{"norm": "rmsnorm", "init_std_qkv": 0.0408, "beta1": 0.95, "final_lr_fraction": 0.0}
Each number is 128 + 32 x the weight over its row's rms, rounded and kept within 0 to 255. Layers, rows and columns count from 0. Numbers have three digits each. The size before them is the row's rms in percent of the matrix's.

# gate: layer 9 MLP gate, 256x128, rms 0.393, rows 40-159, columns 32-63
# up: layer 9 MLP up, 256x128, rms 0.424, rows 40-159, columns 32-63
# down: layer 9 MLP down (transposed), 256x128, rms 0.413, rows 40-159, columns 32-63
gate40 099:173134123098173142144119062125071159115144107174110153077176116119081121128105096080104124174108
up40 103:089134121133145138126154135102127014112114135138112109091134128119151155063127136092114153133124
down40 100:111078118207100148097175160135155107088085100134155132106138099115143094142104170132119168083162
gate41 098:115123155091140182084146156101174093114097090110129129136130175153101150105145165123169114127161
up41 094:131173162123159109131098162128105117106185175180098151105139159180121065150156155135107173119114
down41 104:088120106126151150141084113191141134152207119102134181072176131150183142113099111115117119145113
gate42 096:211109107128184107078070133167163151122145117161122098093118098153101205061144083091141139120090
up42 100:091116149141121082134135146118079122163157109108150186126105105157175087185118216193166121126101
down42 099:155194117105112097180137155120070112114124135152170188125142089139189140123109105123147095137064
gate43 097:152102144111085119132100166106104127142171104147062079112094088117147140163138137163144148153104
up43 092:154076135122075102129159169124135137107117134126121101137142184110101152148149119172175103063113
down43 095:133128161133156161165146142099120078136168149108176144075116184137121155162136102123117091179114
gate44 095:139057101150103125195119124141081132104144140121108133095096135090039180085129131141192197138148
up44 098:124126112143090153099116159087094111128137119134186103119112085125065108179136057137159114161083
down44 098:098123113144118115146102083167134121160155094144103205184066165176108048099155158140125104084084
gate45 106:134126124106093128114133153162122192095086157165105118074094140160103131092137185139136126161100
up45 107:152091152157119136132164052157148104157081188134128111094151176127115101097111166138169155127170
down45 101:025041138073101074113103101119147181121175148091098159088118152076138129180103158106112121151128
gate46 096:125115173165137104100108191154098125164150162130170197144147186141119182096092097100116118120153
up46 099:116131095141119135115125134159029150117176142162147162154167152126104162115103079131090096098107
down46 095:105118140125107129104126106135137121110075105111125100132125086153104122137130086124139150166136
gate47 111:117133132148146092071128144126155140134136147135133179096215096098063126127160106200162045171119
up47 107:133129106180118132152110124134076081117135157118103127144115108138144189124087109075125144093100
down47 114:074135125209189095121104145168067144149138101127144138147054153136183160110116150173152083086135
gate48 107:112113123131127154136106166130146144098125127102175124166118091147167136154142110163088104084123
up48 097:171106173121121140101078161114146177058206096120119125145124105139135130160144178136109169120130
down48 100:058095114070144106080168134128171101143076114111178133124093130129192145176126112123189093134161
gate49 101:143116105152093064063121162113141107101134106120087150111161123156146175134123125077096166083132
up49 100:141105116097119136147170071059137126122105143156146151103147116120110119187132163145130144141128
down49 106:129087123177146107124125123087128200122097151148138149100091124177141113058185128119105143083148
gate50 098:167136161112147103170147135116127136105163096136133085171071133104170130123105167111096138118152
up50 101:144085122114171167097118151165097129138153087164096181159181114132154108110122117118131080078110
down50 093:083137165123114132135163090105142113058126132107147139145097176190131126167115109131098078143171
gate51 097:109131099117128168084194121102069067093104094167065139185134107111174144086152087130149102181136
up51 095:149145142115079178158103137086170132140092120144160160164094161158187138151136109079098158134117
down51 096:108160178162180154130075095137151124135138102120160148192131132094181102097079110166098163147171
gate52 101:145097078116182040154132097096128197135128173144155133083120135140121130132158139105099128146095
up52 104:080095118080126071078154086185104066136170174148086126032148160150136163148128182164102066141127
down52 101:156113139124146120126063132091109104151177068124150154018119157136115128166120145158157159105150
gate53 098:100120118142169117080091151152064131115111124144161145164148114138154118168115145103146076170083
up53 105:103159126132149091121124162152163086137134152092121074102137129135133157155120167100089202174178
down53 101:112187102123149120125150179105149087064080153143159237119200115143100117134165157155141091142116
gate54 100:111154113114123055136139145172190140136151095164067098180111115112136104119128123152117083084173
up54 096:093101127119142138121115104144094155165157172098132155129165116109150124129145167152113213145121
down54 096:111113138111075160149179108169147158133239093119150204165111175118173069137193121129129107105160
gate55 098:140123128096129136143180119146150164114112125173118140114102148171095142088067128101106130238181
up55 101:130118066139135124069108097104131102169104125150067135162153135139144071097132139127151134081119
down55 104:095081131135082127121104103162154155155176123153156133212124104061145097068113168119135146103134
gate56 100:080120147161094134090077146072139101136165083145090116170120096200092170143117068155149096157147
up56 093:098118138112112120112123150061152093144103137068113111158065080118083189177102161135076145100117
down56 101:066059107101092065107154148136148112146087144133163175115139159069098104180117134158129148066107
gate57 105:111183138063192100150101169129128117108094196107135143112150159098119137094106125087085114098182
up57 100:158150120088123110111107108137133102207163134108125141093102162145116095093175135112132128137106
down57 106:141120115176155112172057090155134078207134153077140127113132117148146082112113142143143128133127
gate58 102:150040141123099161091109097075123114148110182127112141115163171096129107116160083124145070122131
up58 104:167109115098154142121151136187157154132177121149110082125035137170120046181162130169094070161105
down58 096:179100145121131151170098106106079188128159212207137171120137108116117177149111142113130203107122
gate59 097:133089132158101115183143200132101102119060062134203133091087118147141140104121133095108080135122
up59 094:107130123064144108100181093102103132138147120083186131175139146132110156056105119179121142090108
down59 091:131093134165168094155140116128122090139145104069140196099134154102117193124130174094180168135114
gate60 096:107133071140131167176152145112160196120080090145088084161112166097154160080171169122131089145121
up60 102:053095108124105131111159167184141160103077151081176104114146174103113112120139126128179132127131
down60 096:159148137082118148147144173106112137174175144165189124130087058122164165195140114168144172087089
gate61 097:151126163135122043109144120115169174204089110061183134169129141090153213151092108157123092142149
up61 090:077168167109121101093064142137088115123093207111129114115059132123130061155200093081150123115130
down61 089:104161146065112100158116109104151106129147060170109220106097123115141151153137114108111091104108
gate62 103:098175144082086098129144155119107133070131110131090202067145151163111185130173098142126100161097
up62 104:156165065136126113132136149202117138201110156104156098097169114143109114109102111143128142176203
down62 107:094133162149156095113090099106146070158179102108127178071120165128156125103124139139081108102123
gate63 094:165156159112172134134080138095164129110115187104106099202133139112072126191044092127137131103187
up63 092:100124081147103161161068133132134170104146130086129165123152133116089133131126162139149090100185
down63 093:142188095134145111118157105140137136136159128170148204129134133113103122189155104157141119156155
gate64 110:098172115072049142152177175136133122133126137123140119122109120109175154146126089107085100164114
up64 107:091117105142113179148119086180090168116115130155145087160072133151213134122173117137093122176210
down64 106:124104111096116036115133164201138124116161086177113102105173152148132092109114076133155141138143
gate65 104:166121104117160128140141117226128123178118078163086132068116107250106098115128143095162134097103
up65 094:075110064178145136163139100118099089151154166158162152153140141166150101053139141096109124083104
down65 092:156144124095077103169078150112118111122124104134095073168156085093129133096182142120060148121129
gate66 097:135152113138129084135117117080107111157178127140128115154115192105217145130081144149107092133153
up66 097:141161195154080144076119159135111123097132169118151149124161150082142165105125073132149113173130
down66 099:110092143091158156144116180143132125129171121096090161148180091151098112117144175113148104108102
gate67 102:132158117080101190117172139095124150074130106097137200131156117118128130187115116150141105206096
up67 113:129162109099133112082093111163111143130136147135122169187149155107141095091060138029197116122146
down67 107:128142167172159150096145150105152082190096118105085056040110113110101120083141118097098126144066
gate68 103:088120090147165116115176084155129083078162124169160123095225149149132177148118113134156128174124
up68 108:121135172149160152091136100139077116194154125090125130155168138074129143172169151133072146175141
down68 105:151092179079129141147131151125150086136174157114182188141075147120115159064109135153143128113136
gate69 102:183121100152109112085140181150152129152156202131088158105107134167138165161110113079142069123148
up69 107:124147120142150039086147141126087167207095117162160145140114114145151138168180120162171117118163
down69 105:095127070129146214127149126139089090183158134150177103102114210167085130086142119070123094182103
gate70 098:098152119150099136109122130124085144083136150133116145161116155188171161132091111177070121172134
up70 103:139129111213093088093095098089106141144120143137122240140150182134131108071074133068107113082114
down70 098:109133202106158145181168172138201126162153097131110047109078137175125105146089123133126102166151
gate71 101:130109111073127122147129096139119106175119062164163101122146127109076150157080099093127174175112
up71 104:155161087116148162100116123156135155101101185190082121151142113129145063125133119074134191079137
down71 101:141084112185090183166101103152122190155150116087115173099120167160095108111121130138143110118120
gate72 095:132121136209211108142079133106144148128116118173111080120147081117141141105130170135069115116055
up72 097:091079061140141138143112102147151103091130154120127177126132144113122106167133161171101163111077
down72 088:137140159128133130136136159110116098109121093165174195127131139156157092119120110128093125121171
gate73 101:115130116141153091146101099186114095175141142108145148150136132125144114169058157099082123140083
up73 099:104110078167139118074149095126149168103200149084098114112112115126094102101111203078070118117120
down73 101:186125121102093090177158157171095060138136148069088158101146124104160103106147129119169134118112
gate74 105:093101109071110174160162124121095193094146094161162132123168131135079090139074110137163134094136
up74 096:093124144120072154114165130154111065202162125140120064148082105102157121089127116121078124172137
down74 097:179120071132155172140108125133118127157150144125074116071132119124128132097171173140166109148095
gate75 104:121133037131131099204158140101096138077125114188121148104102135190037145084131073084164126109098
up75 103:110112169121164103103148117111106103122082171088133145080131130095195196124142163106106084095113
down75 108:159162133167118106117121066189125144104142107196136169199123136074132127151130122078132102055066
gate76 102:076106136093172068116057127199200165135119115136128163062146079127149141126157105124063141133157
up76 105:169096071049106110128105124102144123043149087167131139100137137119142089130126096158104130161090
down76 100:205055137117103130098081104095135106108132083192184087131142161163146069124168104122132112131113
gate77 101:100128119119097144149138118171143111155091119104168125203137128130111158098178168104132112050147
up77 088:080103157109125081123152111135114130147092133145095113098095146038124151105075116144157082118096
down77 093:056080190041110116128139118190127139135142093103186165132099133160058111177183117157133156042137
gate78 098:171086105197134149083073101130090168057179082124147071155158104115168117122116138185134130140088
up78 093:150122165168092122054144088111163104136137124188170112167132123050150111138078121130134140181142
down78 094:106119103130125114117147193137133116118122123076143020121120172143079150165116130148103120123154
gate79 100:098121174141153166125133056164135167110143136113124105131090146044178129165134183099142097120108
up79 099:174143140061080155087110143054199091134157083129142126153157081119122159052074116187122158148154
down79 102:103157018169177087148065137111102153121158152180137152116077136142080189151147167137178156162096
gate80 100:132121163128137135147167099142193130129092110170177064066189126136195079149106103133142091176050
up80 097:084190079121135089137089102127126100103179157091107146189136150176121152122081142151182157094143
down80 091:130079089109188141121141072147161164142092065162131229220161061135138168103108099093159100160171
gate81 096:131131122083113133059149067170135059120108154135169159156147121069164133079170078144110130123125
up81 103:060214138118136112114132073127082168159146137150149164162122154124095133101080162100150149109157
down81 095:145134143156082123243125149130133104106153079075120066097120137148121099141160151069102118113114
gate82 097:113083113131176102134116148169118146151148083097147148081144064151107143107094101126117096149152
up82 103:099184142170118146067159197102115154130128086124171114128109158144184140092151137159115077128102
down82 103:103151094154182125115138082145163114180116067098161089137174078181177165107116075148160156182105
gate83 108:147157130154090105143201145108163161145100164105107112065094144148096179104112108111102084135177
up83 111:132113091112115161139138102192145081127087109051112106119100168175114085153095146148170105132083
down83 100:171151111100114112097164164112071137132133118166108143111182148118120109137134118110167087144149
gate84 102:119127107152165139203065150095068076164131194141152159116202082110152126112145123063069143116122
up84 101:139154174104101155116118066092096131121103111095082109155067132124179081116125091166137181169074
down84 105:157185181133182146119180057141088165110091127095119193172041197151122192135114112154105121092093
gate85 101:142185142205163167150134131171114114105125089103127129165140073036123134157126116118142094156113
up85 086:116182145131115152097104181148084116141118109129133064130096095146105079127138174154103126101113
down85 096:090149132108110118110092083160141182087097091075134060164093134149142103104113115131147186168120
gate86 096:114160168154133092162160139172135104149088136166067151088165078134101113135125152082085134104089
up86 094:137103092136133090089137107091183135157177125186126080146132142076165100173100106032106120160118
down86 094:150123159137126162128138110124135147085148135093108178093129072177111011114136100121106146108099
gate87 103:114105117114162085132106116176113125176132169153093142167142084117111155173055146125118151181110
up87 097:126132128103158178183127114193158113143119201131067123125123109096055179133139138182072130095101
down87 100:106149156103107133141093139179104103148102127106126124107092160128096080178127158099081121152062
gate88 094:118109126139110135144184171079115138118142121110135159130128115180129142096080180129098112136124
up88 095:102149137149101083159116155080133117103132123181153129174105158123135155164150187140161078205136
down88 095:121021145130142077150188098085088094107155088166122121120091082148120173141090149109126154167108
gate89 098:155113108078158126090111166119150079141119154124123138175072112152125099158108109116086191131102
up89 098:131133143120094086118080095127103104112166088115142128178134098171175125161132103119135111094149
down89 094:157034131144158135149142136143147148112134145092135137132076142106114087139149162111146129097139
gate90 101:126130145140087076095088130115089113106124086126063134109166139124098126126103133107162084133172
up90 099:145152101164160149137100120142119087139101087076095095111128194104136178103135094117096140128120
down90 097:106117168149128126116148135138134169206099134068154097157122100111198100155091127167085109156139
gate91 095:177091058092130129126125141081150085079139161150151157092128108110075106112110150104173107088121
up91 100:122156201130118082114124136129126116157125118087123084121100107096206166114122172120095142164176
down91 099:140135129152131188108094083132094139126141164139129086120141090120062083096135136165078130072092
gate92 104:152151142150107136154154131160134141090078087148154185120104138113139153130130146145153143153110
up92 102:146163166175098155127126150183118121142134096082140171098122169040096134127117102137132145133097
down92 096:184158113137053106131108128115075102132124147116155108111132186094147099124152110100147064107117
gate93 110:080114152135128126136127117103136168173085197186073140106126116196089177108137159130117167094134
up93 096:158126087117149148092157098147084102114076156125148112131149190143139114145158127172120133135080
down93 100:123147173107200071138087133156122106135138140175197099203130094102168153138108132137124134123147
gate94 103:155140198145118068111171145068077165199200108127081149108121105105169195139138162073083101191099
up94 103:166178162114151115083119138126105105164136145144154175063101125096115129120149110094129069134151
down94 102:142056127096096084127091108109142151139116109123157089088103088121040127104156103117114126112094
gate95 096:144123128165040134134134159102125181115087114140075092147134141107126189185141181091106105152137
up95 095:098134074142088096116078093083127083131083149227076094100160126110144113142118093071135111058149
down95 094:099191111117165128148165131065125107136169164051209171112135124105111078102147185140205139171121
gate96 100:165070111155157079140130141126135121121120102134107132107105075128134167139125120140146080111063
up96 098:110160105174161167152158127101082100102185161075109133104098118062112098140129095118167139116184
down96 101:099103065128165110132103094096147136153108163127125154121141111161123131122097101126143078148132
gate97 098:082129124134159090123098175141157184175150121144095113086120168109135151089081129112112095110066
up97 098:108155135128124142073205088076139077082100126143118139102074103195102130137172062088130140106159
down97 095:087118155080144154120142168135098085157098164114124110148146127129147127161141088160170173122134
gate98 105:135077172116159173163105193095171117093178138091081127111106144162131137159157108048157073157116
up98 105:084180127105168099156129117068088169111158167086149154075093145140083140103123152098174138094070
down98 102:166160110079180144099114130096132071097135099164094121120123147126162095079144128165156062071147
gate99 097:128080120149107132146111075137185089144081074145084170111165079170144120143158141073094127153136
up99 105:100182148159128162150118124125079126138120129127169124146137145136174149212117062141133134138142
down99 106:132173131145079130150126108131120123129137157126116148036115169117102140134066120152181139152171
gate100 109:078157109138117154130095134104114139146102111088124105138131100115164133099168144085080107115109
up100 103:140124147097173117122071062094107159113090126109122132099129141158164124113128130163136081102163
down100 099:102094112106115190178129133146145142088135176154137146117126167083187159134145170185117125108158
gate101 096:088128096092137118122162138126144069105145110085119130142077060161133095115131110148187068149129
up101 099:144117171135107141083121100144109130086117177192153099143196226153144103161109139141119204149099
down101 101:108138100119134147122141067164136116131132179140110076114174133064107205124146114137139131089120
gate102 100:103148112094122143113144157117124198140127116150129146144146139085116182121124135110117161164155
up102 100:139090115090078134071162109125124214113073114112103109191086089136088106156135163143181114183129
down102 097:094138110091110145124129119145155167182147160168111108156115083108161153136120176116152184154091
gate103 099:134111115074140141132101103149123097084117144152143162094157160065061122135135106137105100105101
up103 095:099148092166162150112100114174128131124125147187168110134092184098081082121121093086087033073145
down103 100:153097145163128125134105096199126139138083080141154121116130124162125151200114157137088115173129
gate104 101:097174111143167148129135123151116148132138099152174165101191111172138091180106111075093116147157
up104 101:155109121161128172126144153120115129082152109077122108130102099121103145126158099124069161145168
down104 097:137111125124163119138104146142112110103139063139169143139097116139110139166105107145182170184103
gate105 098:136164088118165093118167094102112107109171123138137125057140161162149148146129075078085075110115
up105 092:135075194113118098160116172160103130149111098058209104138068111081112101083144150157131088092141
down105 096:163119118135087114114178160149139125143100138144161110146146141132135189101083136141069202119110
gate106 102:116125068105108129123117118138053142166139152138142217118096101040086133179171119127113142117159
up106 100:081143129154166155108102126135184112083104123074101047135075131168126107111133133149099121134134
down106 101:168116151085087144129044112141087057177107080148140215141107162131133112114144135076152131092124
gate107 097:068094068105157113086114138172199153090093132142122155074154119116121121074197133137114159157090
up107 110:112166147182142130206156111088074086130126143116110101125124154131100089170089173083200122127109
down107 102:163177103159221104097135131145135071170104130171100136066056132086153094104142130134145110119125
gate108 090:133154170147120102140094142115078121135172085140171096115128109161039073079120097107176136159118
up108 092:142154079088092135206120097097136132099072115174102129131167154132148163195113124127124187175088
down108 093:119074093173066097185129057090160135136125138132169142164133103119182102107116190100117079082106
gate109 095:189155049163102187095081129161110170110149143127125154112084125185096154115100129079120138116126
up109 100:141121088193114146119065105142120166088106132090203104127072182130103068123088140134113147178146
down109 097:096188127125099060129160167111171121084102165124154115111092070130111121118114132111118175133124
gate110 104:095103082090084132157113103186164164155117044163120075149112062186136142082128148153110132112087
up110 100:142116111135131121094134116190150150064136103102131120086094063141142127155144103094126095166151
down110 095:154081146100154132138153116197115146143116145180131177142120150122160083151126140181136114130136
gate111 103:054132162044183132075114149148082131163119127126129113100089123101141119119061154042136103135103
up111 102:117087101144146075122110129149113165108161059134120154156105156154089148095117145059116094090155
down111 100:128130111090141105158095139136198129122133146148234113120165144161168107139130127191113124131128
gate112 098:155169046152162114127153111091144107081126137156130193144156141140182112088139199130110152142110
up112 098:144103172162141126120087102168116156146109106141172087169075070165183101140136168119125095148175
down112 105:156128129135100131101142213131106157137122205133142146132129095135078157088064090143190157121147
gate113 101:183193133134152141095140112127171095106150114099144159107139118086121179093188091121151128119143
up113 098:103125159157025139164118119087116166166170076134124145091117125127191132136098162112075145140133
down113 102:131194095189088146093141098044171081155180159114109124119137096152162144144172132136167124144085
gate114 098:092121174154110099143140080060109158130069123065121170119137073106102138101133145083152151147107
up114 092:177091134116152122104129145172167169099145130143101115100096084117146088070164167099110184073130
down114 093:108136057149141116104197183130172172128079102098171147116090152176136165141096134154091147094166
gate115 102:187130093065141142145168165148182137147139115108130099119088144137095116068158134138163130109137
up115 109:148154221162137120105107109151187076096091084127087086146132139132083189150103117133138112119113
down115 102:169103124128123133159157122099141164143114136114137158094126153114068165074137135168137148143121
gate116 094:152170102096134140160125178096148185176105116120136140125136149144117127156097133087117169156140
up116 099:137065149146086094137136097133052122074112076074149074101128064166164132097149122167147087129137
down116 099:107101041164136105122129126126096146089127142143178145138106120160140106125129116156116121126136
gate117 088:128191063105109125102134159149120104126122151174170115139154140161166136140074178138167148162173
up117 096:144102137134142107177162143163212094145090163127090025105117089090141142145158126124139178118147
down117 092:072170134126103112100086122082128143116136121140156014141173181100164139161177129102175144139136
gate118 098:129073080121139068114106180098155129134106129152169125138170075171073129104114135099116078110142
up118 095:125099133133106111156067133122206080156161092170150106131163142161106100111194153054124081130168
down118 102:086085103100161118116161193116154169119132134130128149097130112129116120123134093169101088104109
gate119 107:162134046186177113179137184212152114115160171165064125104107100114121099131118163079139111133097
up119 101:165185106103117148160098077147172153159141078119125156148096201069141152121180193105174161143130
down119 111:123176155160134109166160098131146141158074116093126107097107128091127140089161158074172079119102
gate120 096:093183139127131169141086131084133122089141147116122181181113151131148099172079130119123135136138
up120 098:121135117114178104133141124135094113098112128114092191108170102121154174144079155124128115118194
down120 103:100115154164175116141124115218125113101115148086147018127169114139074121114123159181139144170117
gate121 102:215129146097124133151132125104155120133165153111135153166115146087120111094173061082132124153130
up121 109:149143157114194119154103112109117106108173163149148140103099199161159116111128145083149096084145
down121 105:180177122194116119101161152081158151068114124131105143101119123160105145106111176112208139171108
gate122 093:096131094133098111114194102162109134078134147255128118142131166115094125123068133170108162125122
up122 093:148104149139141208163049136135174177120147163116142166125130121159144142107166161138125143083075
down122 091:120102153117084156183125135153126050094134155197157205154188173124129116102157099176112141164096
gate123 107:102130124125108134146126150108127114114126127149115193109129085112112156135089201144150075194115
up123 102:074143090139159135091094092064144118129140182153103147113100113082140129168126141011104123143168
down123 098:150125104117098122131162167091113197128144074082162160131103143179107155084118179173168132125113
gate124 100:116144135075171147137075121079128149099109122099203138148094101127138054187073142138089201176105
up124 097:089139083127102132101154120126122140163112136095096123080185110155121197176144098133098133135112
down124 102:157120158091132152131109124113146080100077157083204122158124061086033137128081103129176128120129
gate125 109:134096140161123122116081135173153128132102177112076193157136084134183175145126106153085144136196
up125 105:121108077202116169145152119128119163116069122147121123062142171069095166175191137134057104093117
down125 096:165110134119145083100129180107141139146145092159102158087188123166115089179090029116103112138114
gate126 096:156142135076174131147171153102089096048123104143118138111140142163133159099162085142131125103092
up126 102:165099136139122148130101139136112144148104161122101172156143166083176069166100097181162115068177
down126 100:159172134173118142083142108130152078125140123141137111105143143120171152155160129203139089147132
gate127 100:081144111191164090101149088172113095136180174106192131100095149121138150103138037094141126135099
up127 096:164099140096122088122106131083094156173128065102152064100167187177192062106163139140103207132107
down127 105:142100131064112075192103079080118108111109180066146118081085157107077116127145143062159108132072
gate128 108:168141103121062130057091092084105143046076162086144151123106099097136139121109124153094101145135
up128 104:148162150099110102162085142095107120145180164115149164143092134076093100140144114104170139142065
down128 098:121078169111042090080090093098132100142075156097173103133099180064075222093155118141134092085146
gate129 099:116152133090112124134188104111127139157149061138086178103095085191137137087173138124165109139031
up129 094:128145077116101122141144143155100158171150053211149142144188111131134109153097144117143141116107
down129 094:122122124097136071113104083117057199131137162067108094117144106097126105097189119151090130136147
gate130 098:164141131101168167117083129109106140069122104106141155149075110148116119139073085142160136111184
up130 109:113163130142120149122112139127112047168109112139185095086105139134087118174127172153097183171083
down130 112:143044128171152109120120149103146158093110067152188146135117141051105113107153139118117074118137
gate131 108:173131068114131141104124201150156126121107129160123090099149135129219101141185129126111148123131
up131 109:183148194163184124118146127147105139101101117116128117164155082145117091171142119144181116075189
down131 105:155113145161085138108165119085183109228176169144146108141132107152127112147087100130130186137110
gate132 097:116083077153103098144085159190129113109125079125078098106133150202111153115193123172144086123083
up132 099:132141112083134108101149125135171156110143103089131166121182169180145150161161155094149093111131
down132 093:104102140077193116141084088147128052212155138137122071061165108103098129195180128149146154177125
gate133 097:143113112128133096131093110130161168090094085135122108196121084137138048164101087133184134128118
up133 095:096120127130115120143117128107176039127100115146182091047152112082183124098160137159183129099077
down133 097:152109147066104160146137118146097156155082104124036127150110131084162208123119081109163163198113
gate134 092:078116144130155127164104076167178132131122099163129098167103098157096166187108085152158133166103
up134 091:061104126121167098122089138185054133159137142119117054159189164161143126150153134135127155059132
down134 091:151059086131113131137166166130150131134092137068119111141108120109155090112096105094118145079091
gate135 099:078119113123151033101125139106143082145088126097175167115111064091152102133136049148128105113115
up135 104:142124090110136102176095156088098142109148124136123089089114092101128116136127149147141097138150
down135 098:073185136160121112150106086159097175163133120120123028122186124110181141112093144084155092115137
gate136 096:121097133136108085158135156156066169184133086114124104183112117133086156142181115083082167142089
up136 101:134119187108093150143156095092083119128130129227182116096063148129182163124160117132172086109113
down136 088:194179105160195144117151108150172156095162119079108134164143093136084141122094132147065126136151
gate137 104:064122048147126181115162125186148175145128140194118125063116173175151135092133158108103141080103
up137 104:200142091152143162111082130084093132117080179094164089137150122141081152166079125133180050155111
down137 109:131176110105099117087162147176109117179068166184104087131130156160143105123173119163123141110134
gate138 093:067105177118162126212134130102107157151148142119132114110117122177157172150114069115080112202092
up138 095:089101136071110123163162097095114099168143149090114128124138111134128108184133125166096131156039
down138 106:127122103108082091091157143145129098147117134128135255090091174117084147117080138179056143152084
gate139 099:154203141114164171124153179135091149101126107124123142179175145079106211135140097083146141164148
up139 100:111156095156154137069093133118126125131113184128114113120161100150117099171112135097153111095139
down139 101:085115148123111122122098120151098111161121157123124222195156123107128159138127107135152100025088
gate140 092:170150128124093159091119166119159134159099113145109134064114065132114143100094134114145113135113
up140 097:141109111176105094156125168101157160072098125143076120095131113079129129109095136124120117140075
down140 098:137179103134132136090088168088229220169101159152124095114142200105155111177106146169148147107120
gate141 097:127187043137150115127100076195188151140153103130147098162128106175125124100140059085116100114098
up141 092:108148120156111109187137068104180111126190129073142074145139128135074145093133071107118153137105
down141 089:149118149092177131142121127094112136122124106071120000130192131151115121179136185157160157121122
gate142 103:118127081153116168106168079135123126179173125141045127094131132139120121176120106096133118117150
up142 103:156169103176168071132147140114135098114164144160138157147128141189137166127117184088139142115117
down142 099:163099110114120117152137085118134071151095141135088161104164188138135196102127094140175133112050
gate143 112:160124136074127106148142125145130172057148103120083173092079104097149111128080116116155103146145
up143 115:077126134084164146143121149088111059125107186130191091174085138138169137097151139108145147133172
down143 108:189141122134118148144094195103118108155119089101152085204066095134149117142086097129063143109125
gate144 099:160194130041132121189124171124170135170123125170179135119143098108167152155173116121129126117145
up144 096:156143131207200139097139121161211168115139186121126091117072163136136112131161153092111106081150
down144 102:188140177126086085158146093149142115098122144189102121140115113145192124114212165171098150081152
gate145 101:222089087187151097122106146108077135158200120133119101063159125129145148125138140073129114132118
up145 098:119074127143106173145116163141127151094171161154122154128100073075172161085101174095156162022124
down145 100:146129083199102109099088178102171177102147111178138173106160109109134117159126163093149047132092
gate146 098:119095101113109114143117085105148142117156107150101089135125073103147135140139062129070118152108
up146 095:155105122153062123132152116120118085148096135183143128126114095107155139129176074160105143169132
down146 094:129100168180148145083136135096144098155100160174167133149118185072162111093189183116115164090154
gate147 092:053185113140123099110152150145186144150109169140105115170115114152102131150163070121106097135125
up147 092:114129093136138055162163145097172120106168179149081081122104081128117131092136125114122120121125
down147 098:154103138105139157160154113074113088126092134094107048114192125136068133135100077090121156130191
gate148 102:156147148104134115134162156083134113138128119101144094109079083135117074148073125174143147167118
up148 104:214069178122130056204160122110080105120140094098182141097151163101108124094159157159147124107096
down148 100:114142154173129159140086123128111135085106112117146208151130089170175101071149112118120156117143
gate149 100:154140090134167074147101186131128176118104190146208097111203094154161166107159113076117180139149
up149 106:116065165134184179141093141077083150145100135096131075084122101110126129096162096147166142156143
down149 104:133090136137135148063152139180090103104110052069118164112089108146130133158138127119149124109112
gate150 096:134088103187090140102125181135068115118103159197108187078113137105085133097137161185113136086082
up150 092:098143086101101132121109172145160142154154169154151184119155172128147128104150138167132152101163
down150 095:205142119145151112144149064098143151145142135100152167118116106128143099159141091057123069138138
gate151 095:162159135117098153084123127173158142148103107152125114156133086138114142132089058094100149118133
up151 099:111148062170121136210117124134158127123185063092131113119122172101206120097154076144124122087087
down151 103:154114096149233117110111132160109098173165131128119126130113154169125106159120098106159137139162
gate152 096:169076145104060117119151149145185086155100085135137148127108154159110090082160139167098110045105
up152 096:142165133112073130067053075112158127075115177108078136157166107142128143090144155142160131149162
down152 098:132171127187132103143110156137142150095145158109112123075166069127114130158159155141191181168143
gate153 108:127092145176172071126176108109102132117136129126070189123185078119131102102095103131106090091111
up153 106:135150160179111094115154122104110122135111138122144071163137131111178104193141106098132128101149
down153 102:119141167102177092053133156162124116170190133060164191126145075131207158154087106145153111133157
gate154 097:122017165116092141150126113141135173148115084116165103144127122118174142071122116175132132110074
up154 101:076096111162111174150173149177130149118106122146134165099158093119147097078065139128134144099100
down154 095:143127109119092178133162121109087129084143129075166172185090118197159088126120129124124132054125
gate155 108:169099104149122117137182162154100087124114084123138099144154104149110141049116111146163122107128
up155 107:138116138081147136140179164093093126148120149156112142120109109130129167178096094078148135170119
down155 103:107119030142097084116104137113068139115136148138125167072147090163151102072138169092109173130135
gate156 097:094109091127169082152125108093145092170194131184084125083174110077129132131142147138113102171105
up156 093:132158136145160147118092083125145111061165068153165149116136160142133161141088149101114150130130
down156 101:095124132100112127160208129148116160135136076177139131152103119117136120169172148162099161081144
gate157 103:120156033091071184106103178138105125099137130108101111085113134097154143097134152064118074111143
up157 099:220089149128156137147163115147119172161147109102115111116045137103119166127147064074177123136129
down157 097:172061154158132165158106150106087116163155166184160120176163110154132024147138149099164185110150
gate158 100:085112138190101180112101126153112169138132120080152086058131160121107143122118098100147152155075
up158 102:139140090195097122074103115145081149096135110109153053090140092115086165145130141171165090151123
down158 095:079125165101089102126113131132113138116094162166167000187164130112183145174082149107112150107088
gate159 095:121119148111128109144127140181131131147178093120179070160200121206130186162131180131151086142160
up159 088:191163107219145112129125142189159113183153161172172134135130195109103079136126111117102054097117
down159 091:156096138076100085143136155146160148169091124120082065114083133081108103142161138100178113142109